config = dict(
    n_layer=12,
    d_model=128,
    n_head=2,
    n_kv_head=2,
    head_dim=64,
    d_mlp=512,
    vocab_size=2159,
    activation='gelu',
    norm='layernorm',
    norm_place='pre',
    norm_eps=1e-05,
    positions='learned',
    qk_norm=False,
    attn_scale=0.125,
    bias='none',
    tie_embeddings=True,
    parallel_block=False,
    init='normal',
    init_std_qkv=0.0442,
    init_std_o=0.009,
    init_std_up=0.0442,
    init_std_down=0.009,
    init_mimetic=0.7,
    optimizer='adamw',
    lr=0.00303,
    beta1=0.95,
    beta2=0.98,
    weight_decay=0.047,
    lr_head=0.00804,
    grad_clip=0.5,
    warmup_steps=253,
    schedule='cos',
    final_lr_fraction=0.1,
    batch_tokens=16384,
    seq_len=384,
    doc_mask=True,
    train_tokens=96790000,
    steps=5908,
    dataset='wikipedia_en',
)
Each number is 50 + 12 x the weight over its row's rms, rounded and kept within 0 to 99. Layers, rows and columns count from 0. The size before them is the row's rms in percent of the matrix's.

# layer 9 MLP up, 512x128, rms 0.127, rows 37-49, columns 0-127
097:51 53 59 49 58 79 32 37 50 56 38 56 61 37 52 51 61 35 26 38 54 62 65 60 43 53 61 61 61 48 63 50 37 48 54 61 34 54 65 50 38 49 59 45 38 44 52 55 76 74 54 50 31 40 68 54 68 43 41 40 31 56 58 55 53 37 40 59 44 47 61 57 66 64 47 47 62 66 56 59 33 66 51 61 64 10 34 71 39 59 35 12 56 43 48 37 55 48 42 52 49 35 55 52 47 31 51 38 42 50 30 54 47 37 37 39 55 42 43 61 56 46 58 69 58 38 41 33
091:64 47 52 51 51 65 58 72 25 43 55 40 60 44 34 43 61 27 35 55 62 71 58 51 42 39 54 42 57 43 62 51 58 56 49 50 49 48 59 56 46 64 44 58 59 34 44 58 44 36 38 50 51 69 58 23 71 73 42 34 51 49 40 60 52 44 35 83 57 66 31 52 50 34 51 37 35 41 46 51 38 38 50 50 55 45 67 41 55 62 56 35 45 64 52 38 60 55 75 70 46 52 73 41 44 24 61 38 78 59 38 51 41 42 47 71 51 43 61 63 31 50 36 48 59 48 65 34
097:51 17 32 67 49 41 47 54 58 37 52 57 49 37 51 53 53 66 55 41 51 56 55 58 35 62 39 53 55 30 30 29 59 44 40 42 62 66 46 59 36 56 46 65 40 65 53 61 35 66 46 57 36 48 55 51 62 56 58 39 59 55 55 63 62 46 48 53 60 49 38 62 48 44 52 17 56 59 57 56 36 49 43 43 46 39 70 32 43 52 35 37 54 49 43 47 33 46 41 52 65 31 51 64 58 51 43 19 42 81 37 62 62 61 46 36 55 42 69 64 33 50 73 60 21 37 68 64
097:48 60 13 55 61 31 42 45 50 43 35 55 61 35 39 56 43 51 54 49 43 58 39 52 44 74 37 54 60 37 66 54 63 43 57 64 65 51 38 60 32 58 27 61 39 62 68 66 70 66 54 50 71 65 59 63 51 55 53 58 45 56 51 65 49 50 64 65 60 58 45 52 29 62 28 57 54 43 52 54 46 36 62 46 51 30 40 53 46 43 30 45 45 43 47 53 32 60 43 47 48 45 64 58 48 34 59 28 46 50 38 44 66 54 49 54 57 09 65 58 40 56 46 72 43 58 51 18
092:59 32 64 52 53 39 47 50 25 55 50 57 84 41 36 67 43 56 36 54 48 56 57 47 41 43 45 48 54 60 47 67 48 32 28 53 47 48 46 61 55 75 59 59 58 42 42 65 44 43 47 59 54 56 63 49 54 52 33 29 48 47 37 42 51 59 40 55 42 54 49 59 51 38 63 26 50 61 21 36 45 60 46 51 20 48 61 45 26 31 60 61 48 32 79 68 64 49 48 58 43 33 84 53 50 50 39 52 62 52 38 45 67 45 53 36 27 56 69 57 39 42 52 59 52 32 54 39
105:57 48 55 53 57 62 32 48 51 35 49 49 59 33 54 43 61 60 24 62 35 56 66 43 41 60 53 51 45 41 46 71 36 58 43 45 31 67 58 59 32 70 67 55 18 41 54 72 33 51 51 70 47 43 54 43 41 49 37 62 56 71 53 61 55 46 42 69 57 45 47 47 52 67 68 39 53 66 66 57 54 61 45 40 30 62 48 52 42 15 46 34 47 44 41 38 50 09 56 51 65 50 52 54 59 45 54 52 45 50 59 66 62 40 54 46 38 54 21 52 44 48 52 64 42 28 35 52
102:52 45 40 71 54 38 74 59 36 48 46 40 78 46 56 48 36 32 57 50 70 70 23 72 37 33 41 47 37 60 51 66 62 43 41 55 29 44 54 43 43 47 53 51 55 52 41 53 44 47 33 46 41 79 49 49 47 66 66 17 43 60 53 53 63 48 52 51 53 48 26 57 35 36 50 48 61 47 56 43 60 51 51 53 67 53 61 42 48 44 46 19 43 41 74 56 63 49 36 55 38 83 58 58 44 49 49 63 62 47 64 40 32 29 61 46 45 67 47 49 39 40 64 64 57 41 55 49
103:61 26 50 77 54 48 59 58 23 41 49 50 51 54 55 60 44 37 45 58 60 67 54 63 44 40 40 55 39 36 37 52 36 46 39 77 38 57 49 32 60 49 30 61 53 57 55 49 65 62 47 59 51 60 56 34 54 50 74 49 55 47 50 44 62 39 69 49 53 52 58 45 45 41 61 47 36 68 62 49 57 48 32 35 64 45 45 34 33 47 52 58 46 44 40 24 52 34 37 42 77 62 42 65 52 39 47 67 47 57 21 61 37 45 29 57 71 39 66 47 33 82 57 66 41 65 54 57
099:33 45 42 50 62 71 35 69 42 68 31 43 67 13 55 64 45 66 36 65 65 72 45 43 58 54 36 51 70 44 39 47 47 52 45 48 51 55 42 34 27 48 67 55 45 46 52 49 67 58 35 63 50 76 65 43 66 44 29 41 48 42 40 56 68 62 47 70 51 51 42 40 61 49 42 73 35 43 40 45 59 56 56 36 37 47 59 41 59 46 55 51 46 32 43 43 30 52 37 54 31 46 69 46 36 44 49 52 48 65 65 46 44 59 33 38 52 56 55 51 58 76 44 50 53 32 44 23
107:52 41 55 47 57 47 50 46 59 56 36 51 72 50 56 62 58 39 43 57 48 56 65 51 34 40 39 41 52 47 70 42 49 34 26 55 32 56 82 50 33 64 62 44 57 59 39 68 68 38 46 63 57 48 46 64 50 57 22 53 36 21 30 47 48 24 55 48 39 55 39 35 56 51 64 23 42 58 51 44 49 79 46 56 62 62 46 73 45 31 62 38 60 50 42 52 80 43 45 41 63 44 53 52 48 47 39 45 64 61 51 42 43 25 28 52 35 57 48 58 31 49 39 61 51 50 63 53
103:49 36 37 75 53 44 31 57 53 59 31 54 45 44 32 62 46 54 55 17 80 63 54 33 39 53 38 67 64 54 41 58 55 58 41 77 40 45 56 41 45 43 54 45 62 57 46 89 56 45 60 60 67 61 57 48 52 51 23 51 37 58 34 35 44 35 46 65 57 66 51 56 16 66 37 70 63 52 49 48 38 46 42 41 38 61 46 54 38 49 30 49 56 50 47 31 57 49 46 53 64 38 63 52 44 41 52 39 54 49 49 50 55 27 59 59 57 51 51 50 44 61 42 74 36 58 56 39
117:47 58 41 51 57 55 52 60 37 27 28 56 65 47 55 44 58 56 32 33 42 59 42 59 41 41 31 47 36 67 47 63 59 48 36 50 09 47 78 62 41 43 42 24 45 53 49 57 46 38 34 44 48 55 55 38 56 46 40 51 29 61 50 59 45 45 51 54 56 70 29 76 53 40 54 64 44 66 64 42 46 64 28 50 47 39 55 55 40 57 46 26 57 48 67 52 74 26 50 41 42 76 65 57 40 42 53 50 72 43 48 64 43 43 53 56 74 43 66 36 42 49 53 48 53 38 42 45
106:66 42 60 62 61 49 39 81 43 51 59 36 63 71 38 28 50 65 52 57 42 60 28 60 34 32 43 49 69 47 75 49 37 40 30 67 48 59 50 65 29 60 51 40 44 37 25 44 55 17 46 63 60 63 66 43 41 60 63 43 40 31 46 52 50 52 42 62 63 59 52 67 49 56 33 50 43 64 40 52 36 35 61 50 42 67 33 51 46 55 46 63 43 38 55 51 58 44 62 52 59 68 31 60 34 45 45 50 59 61 54 36 41 27 53 46 63 57 48 59 40 46 63 39 41 55 37 28
# layer 9 MLP down (transposed), 512x128, rms 0.123, rows 37-49, columns 0-127
096:39 39 36 65 75 60 42 41 59 53 63 51 45 50 52 54 49 53 34 49 46 55 58 44 47 69 47 53 63 51 61 57 53 51 47 35 53 42 40 54 61 57 52 47 58 32 40 41 30 41 27 38 55 44 44 51 43 62 40 60 52 48 35 30 44 36 51 64 35 10 58 56 74 60 40 57 55 45 48 52 42 51 61 35 59 85 52 63 44 52 65 58 95 72 56 24 37 61 37 46 76 48 44 54 41 39 50 52 40 38 63 48 59 38 39 71 56 61 52 48 64 51 58 46 40 44 45 40
086:56 73 68 51 45 60 46 55 30 65 41 49 66 37 51 48 54 69 42 61 47 56 44 45 61 41 37 61 69 50 34 40 32 68 60 59 44 46 46 34 54 52 67 40 49 53 65 40 47 54 44 48 56 39 62 47 34 48 56 46 64 73 49 48 52 31 38 40 76 66 48 35 40 37 34 52 58 55 58 34 43 40 41 53 50 59 56 42 59 52 47 49 40 53 47 59 61 75 83 69 46 40 46 64 24 24 79 56 39 43 64 52 49 47 45 48 53 66 29 44 57 35 40 30 52 52 26 69
097:54 65 48 64 71 57 56 48 43 50 67 60 32 51 38 67 34 40 52 31 55 51 43 57 40 28 37 54 37 61 59 43 52 57 71 53 44 60 50 42 53 33 51 45 47 47 35 41 38 20 49 44 47 47 43 61 54 40 36 42 48 29 43 43 35 62 75 58 67 77 43 45 51 45 52 62 45 32 42 51 45 51 51 59 42 56 33 59 47 55 51 55 44 25 69 34 42 69 54 47 62 65 45 41 65 49 42 56 80 50 38 86 44 50 42 33 58 59 58 76 55 65 73 47 34 44 43 49
097:37 34 63 35 33 69 58 63 64 53 59 36 25 52 56 54 48 61 57 71 40 49 48 44 74 38 47 42 37 59 43 41 62 44 55 56 44 45 58 53 47 30 58 71 47 60 49 57 43 41 41 58 48 68 58 47 28 79 28 38 59 50 71 53 34 71 54 80 19 50 46 41 47 63 60 50 49 52 54 57 54 32 51 39 44 51 59 58 57 41 56 54 65 78 47 60 41 43 49 45 67 41 45 53 56 60 57 39 36 40 38 19 27 53 66 43 44 57 39 26 54 51 49 55 38 46 53 55
096:54 54 69 45 22 50 51 52 60 41 56 45 36 64 50 61 58 80 18 41 60 27 56 57 57 54 42 52 46 54 62 39 47 46 47 34 67 42 51 61 73 64 49 76 46 54 31 40 63 69 43 39 39 37 45 48 26 40 51 36 74 46 54 64 47 37 45 42 46 49 69 54 58 59 50 60 36 62 56 27 36 40 67 39 53 49 73 63 29 49 39 49 54 63 46 48 72 53 37 57 69 46 53 33 55 66 52 52 38 36 58 34 44 47 39 48 57 35 52 51 47 50 40 46 31 61 65 66
103:37 33 64 28 55 36 51 56 41 43 55 62 72 44 49 62 42 48 26 49 52 52 58 42 49 51 57 32 50 57 46 50 84 46 63 56 42 37 43 41 55 37 50 71 54 53 54 39 69 54 41 39 65 48 37 67 56 54 39 62 63 57 69 45 39 48 44 41 31 52 80 52 51 33 52 36 32 58 27 46 53 47 67 45 69 48 68 48 39 53 53 65 40 41 54 53 47 67 34 51 59 43 40 69 64 48 43 39 60 58 51 25 41 40 30 45 68 42 76 54 53 42 65 32 44 72 66 34
098:45 57 42 56 66 51 55 59 46 60 59 52 40 44 73 54 51 55 34 69 38 28 52 33 47 63 58 59 60 35 55 42 37 57 54 52 63 51 62 47 38 51 57 38 53 36 37 49 33 52 40 55 48 48 48 52 51 49 38 59 53 36 59 58 37 40 48 35 49 22 78 61 74 47 41 56 66 77 50 14 74 52 43 54 59 59 56 59 24 50 51 62 46 67 21 32 51 33 57 62 43 46 46 47 57 58 31 51 68 53 43 78 60 50 41 55 52 41 70 61 63 34 39 31 50 53 60 39
103:31 35 46 45 51 75 46 25 44 51 49 41 36 39 26 61 50 50 26 32 40 46 48 70 74 38 47 47 36 44 44 61 41 43 69 49 41 41 48 50 35 37 44 70 78 63 35 56 62 52 52 36 45 40 53 44 61 58 83 47 51 57 61 53 34 37 59 63 39 47 60 57 62 48 53 65 36 32 55 61 46 30 61 54 39 44 65 40 36 42 53 55 57 61 46 62 56 48 57 59 44 74 49 71 33 27 62 49 64 49 54 55 45 45 53 42 33 53 48 66 68 71 43 38 46 73 46 57
095:38 70 80 52 25 54 27 23 50 34 53 71 69 50 70 39 49 58 35 50 57 60 43 42 47 53 51 65 68 48 47 61 32 75 60 52 38 67 53 54 42 58 39 49 47 54 51 57 58 39 47 39 42 56 72 53 36 36 40 46 38 39 59 60 42 37 44 53 59 62 64 51 51 45 40 36 51 44 41 57 54 63 52 49 22 56 54 51 42 47 47 78 53 33 67 44 67 52 33 50 48 60 26 37 51 09 46 47 26 50 51 72 53 46 57 56 57 42 50 42 48 59 41 62 57 57 48 49
103:69 45 54 40 96 37 58 52 49 52 53 50 50 67 44 47 33 59 54 45 76 36 62 48 88 50 42 62 35 49 66 56 60 59 39 58 45 20 38 58 39 39 42 48 44 44 44 54 42 38 40 55 30 59 73 41 60 64 45 52 46 35 50 39 54 32 51 59 50 56 45 45 44 60 61 61 65 55 74 57 63 34 58 42 39 49 55 48 60 38 62 24 68 37 45 47 48 41 53 56 35 65 69 47 47 33 48 50 42 44 53 49 59 37 70 39 43 58 53 20 48 55 35 43 47 45 47 48
100:47 40 53 70 58 58 52 31 50 39 62 32 44 68 66 22 49 61 53 58 74 49 46 50 44 19 43 45 35 68 59 50 61 54 34 43 69 67 47 49 27 40 53 34 49 53 44 39 65 15 44 60 40 13 41 57 74 58 58 40 46 40 39 48 54 49 59 48 61 43 67 47 45 44 49 32 47 40 42 44 52 55 39 46 37 55 43 27 47 72 62 61 40 36 57 45 54 58 59 41 62 69 49 62 57 47 63 52 50 68 55 55 63 47 63 42 73 44 34 42 56 54 47 35 53 49 52 63
123:60 47 35 49 41 54 54 54 55 42 42 41 55 57 45 23 36 51 59 82 32 44 47 54 28 47 56 13 53 37 31 61 42 32 53 47 58 73 55 41 79 64 41 63 50 65 53 54 49 45 36 54 58 44 36 57 36 37 18 42 51 45 44 53 31 49 49 66 61 71 56 23 53 50 55 38 57 53 50 46 41 80 40 46 62 25 42 54 55 45 72 45 55 53 43 51 53 54 46 51 45 51 48 51 57 62 46 27 41 73 53 41 50 65 52 58 65 62 59 50 47 65 53 64 47 61 57 68
103:57 43 65 59 47 48 50 41 47 33 51 30 45 44 80 69 58 21 59 50 42 53 44 53 55 54 51 52 51 23 54 35 31 63 49 41 48 45 68 70 45 30 37 47 26 42 33 36 57 41 74 63 42 43 42 46 37 39 32 45 40 62 78 57 28 60 60 52 46 61 42 53 55 39 53 59 43 45 45 50 50 48 54 76 54 27 49 66 38 55 45 56 57 59 45 34 69 47 52 41 46 58 38 50 58 38 44 63 50 40 58 58 67 58 60 48 41 73 46 73 52 29 73 56 52 67 68 44